python train.py --n_layer=14 --d_model=384 --n_head=6 --n_kv_head=1 --head_dim=64 --d_mlp=512 --vocab_size=32768 --activation="swiglu" --norm="rmsnorm" --norm_place="pre" --norm_eps=1e-06 --positions="rope" --rope_base=1000000.0 --rope_fraction=1.0 --qk_norm=false --attn_scale=0.125 --bias="none" --tie_embeddings=false --parallel_block=false --init="uniform" --init_std_qkv=0.0245 --init_std_o=0.00463 --init_std_up=0.0245 --init_std_down=0.00463 --init_out_by_depth=true --optimizer="cautious_adamw" --lr=0.001 --lr_mult_up=1.23 --beta1=0.95 --beta2=0.98 --lr_head=0.00458 --grad_clip=1.0 --warmup_steps=342 --schedule="wsd" --decay_fraction=0.765 --decay_shape="linear" --final_lr_fraction=0.0 --batch_tokens=[32768, 65536, 98304] --seq_len=1024 --doc_mask=false --train_tokens=776800000 --steps=13375 --dataset="wikipedia_en"
Each number is 200 + 20 x the weight over the matrix's rms, rounded and kept within 0 to 999. Layers, rows and columns count from 0.

# layer 11 MLP up, 512x384, rms 0.116, rows 401-404, columns 0-127
192,237,193,152,196,192,180,185,170,209,198,199,191,232,193,178,198,170,183,238,201,197,202,221,191,199,181,200,193,191,234,200,186,206,202,203,213,212,230,199,183,204,207,227,187,193,180,236,197,223,217,216,196,231,195,193,197,207,212,199,215,220,168,185,224,202,206,176,190,194,220,209,209,176,203,193,175,208,206,192,221,209,210,241,202,198,210,214,207,198,184,234,200,202,212,171,230,210,190,197,159,186,223,194,198,242,181,162,234,230,182,194,180,200,200,204,204,209,191,208,226,229,183,224,214,189,196,193
204,192,183,249,211,193,217,187,223,205,196,162,221,194,204,196,211,213,218,179,225,195,182,222,187,191,226,193,234,241,223,229,173,207,197,192,197,181,194,192,185,201,207,162,194,193,210,203,205,202,173,219,232,175,207,203,191,182,202,201,221,172,184,189,191,167,198,179,196,190,182,233,211,205,205,187,177,196,219,237,194,221,204,197,171,204,201,206,183,208,194,191,182,200,191,192,197,182,214,210,179,202,229,204,207,210,201,214,206,222,231,193,192,199,168,174,218,185,198,174,195,220,195,175,171,164,205,198
228,226,207,212,187,203,177,188,197,197,213,173,196,236,193,198,184,188,177,188,232,170,226,198,193,218,194,213,198,214,162,196,207,220,195,230,201,204,253,194,205,201,246,211,210,157,158,201,223,214,190,219,223,210,198,212,212,206,203,207,173,187,201,191,206,193,198,215,184,211,215,204,205,193,214,220,177,214,189,202,217,224,190,167,207,233,179,193,206,197,207,210,173,180,197,184,196,194,198,208,186,202,229,173,180,202,197,211,172,236,204,198,251,199,191,209,183,199,206,201,156,241,211,209,205,180,214,203
208,221,192,207,194,155,213,234,177,190,195,204,192,226,234,193,214,206,191,192,189,200,207,226,218,185,207,221,185,233,181,176,210,243,224,232,200,217,216,215,176,225,167,186,185,205,217,199,216,222,196,216,149,214,199,185,178,183,210,200,189,181,201,206,171,196,226,218,217,211,221,209,226,203,200,178,234,196,153,204,196,217,176,168,167,190,213,224,211,178,197,248,184,206,170,205,219,184,203,183,221,225,167,187,215,200,226,157,220,199,200,193,201,208,197,213,202,206,200,239,221,205,186,212,231,170,222,204
# layer 11 MLP down (transposed), 512x384, rms 0.09, rows 401-404, columns 0-127
175,172,180,205,185,215,180,197,208,189,210,163,190,181,222,197,182,194,216,201,168,201,194,229,207,189,199,193,181,198,207,226,202,208,229,224,204,178,203,232,208,215,212,187,194,207,253,192,205,193,229,180,229,208,218,209,217,244,157,205,207,156,208,213,202,164,204,181,223,186,189,181,189,169,245,190,217,202,223,224,205,210,170,177,193,246,204,184,185,181,206,202,170,204,212,188,187,185,225,174,212,209,221,158,181,216,220,147,206,161,185,196,173,208,198,235,190,198,214,195,208,227,213,204,184,181,204,227
210,209,227,169,194,223,177,192,203,161,216,200,224,184,192,170,163,211,210,199,199,194,233,197,199,188,203,206,191,210,196,184,217,214,171,179,210,212,156,189,184,202,205,178,192,162,204,156,189,186,171,188,197,201,215,225,214,178,217,177,205,217,161,187,192,221,199,191,208,194,178,204,182,165,207,218,166,200,210,196,216,195,177,176,203,189,236,207,183,230,202,190,209,205,200,224,162,187,180,216,201,181,188,207,161,201,205,207,193,192,197,214,180,221,206,247,207,222,181,184,176,184,194,200,183,187,185,204
205,186,217,201,214,222,190,191,181,203,219,178,199,210,203,185,191,204,174,193,170,196,214,201,197,178,196,191,201,208,230,205,216,205,196,204,231,195,200,210,190,169,201,187,170,174,187,224,172,192,209,225,202,177,221,218,234,216,197,217,194,196,218,176,184,200,215,193,213,218,223,151,191,175,157,195,182,181,185,195,207,250,218,223,208,218,211,206,188,195,208,188,196,186,194,212,212,175,216,209,194,187,200,211,269,205,173,162,240,172,217,205,217,205,166,209,203,189,237,208,186,192,198,192,195,235,184,185
195,176,209,203,217,229,194,196,190,179,192,208,193,173,214,220,176,178,189,223,209,177,227,175,243,162,193,183,188,203,199,198,217,212,212,186,172,226,168,158,190,163,200,207,203,192,182,166,208,211,190,163,204,214,190,205,196,172,240,195,218,192,191,199,216,214,187,215,202,203,177,202,191,234,175,207,190,196,223,195,178,219,209,215,174,185,184,199,210,241,198,233,231,166,207,221,162,166,196,221,238,172,211,221,209,206,206,207,166,193,233,183,189,202,226,200,211,190,202,194,212,222,183,230,202,206,224,213
# layer 11 MLP gate, 512x384, rms 0.108, rows 402-404, columns 0-127
210,229,214,189,231,205,178,224,193,174,236,202,176,202,199,201,174,200,219,229,216,241,222,168,206,209,167,205,189,192,194,196,197,199,200,184,217,221,214,199,209,175,165,185,178,216,232,197,185,192,197,244,190,214,159,189,202,210,174,185,192,210,221,190,200,189,222,169,203,200,189,246,182,182,189,200,202,199,197,198,188,169,210,175,208,204,222,178,192,217,190,187,209,210,249,231,191,196,197,215,216,181,217,191,188,202,210,198,221,224,206,211,188,204,200,161,174,197,172,181,189,187,216,183,194,184,179,207
207,200,194,200,157,218,206,227,198,200,183,202,192,183,199,217,214,221,198,196,230,203,204,197,229,173,224,202,181,202,202,184,191,200,193,223,190,202,218,175,212,177,205,211,182,214,201,209,207,230,212,210,214,174,185,217,200,223,217,218,227,200,167,182,197,199,149,164,231,200,179,229,211,244,232,199,187,217,212,217,189,207,195,181,190,193,212,188,194,168,207,191,200,228,186,197,213,198,198,180,201,176,223,197,190,219,210,198,185,238,203,202,178,187,227,179,202,180,174,193,184,217,180,199,198,171,228,193
186,174,204,180,242,180,191,206,211,201,202,211,223,226,211,189,181,191,185,192,190,213,217,197,189,174,224,221,183,180,214,219,186,194,222,222,229,193,181,200,214,201,216,191,198,188,199,215,186,180,169,136,208,206,205,203,212,192,181,186,178,213,216,193,208,221,173,206,222,180,193,150,208,180,182,199,226,190,175,218,195,192,190,246,205,226,175,186,199,206,190,210,172,215,215,178,183,202,197,209,172,218,216,193,155,192,186,200,197,209,216,200,209,208,199,203,189,222,187,188,231,199,190,189,199,201,175,215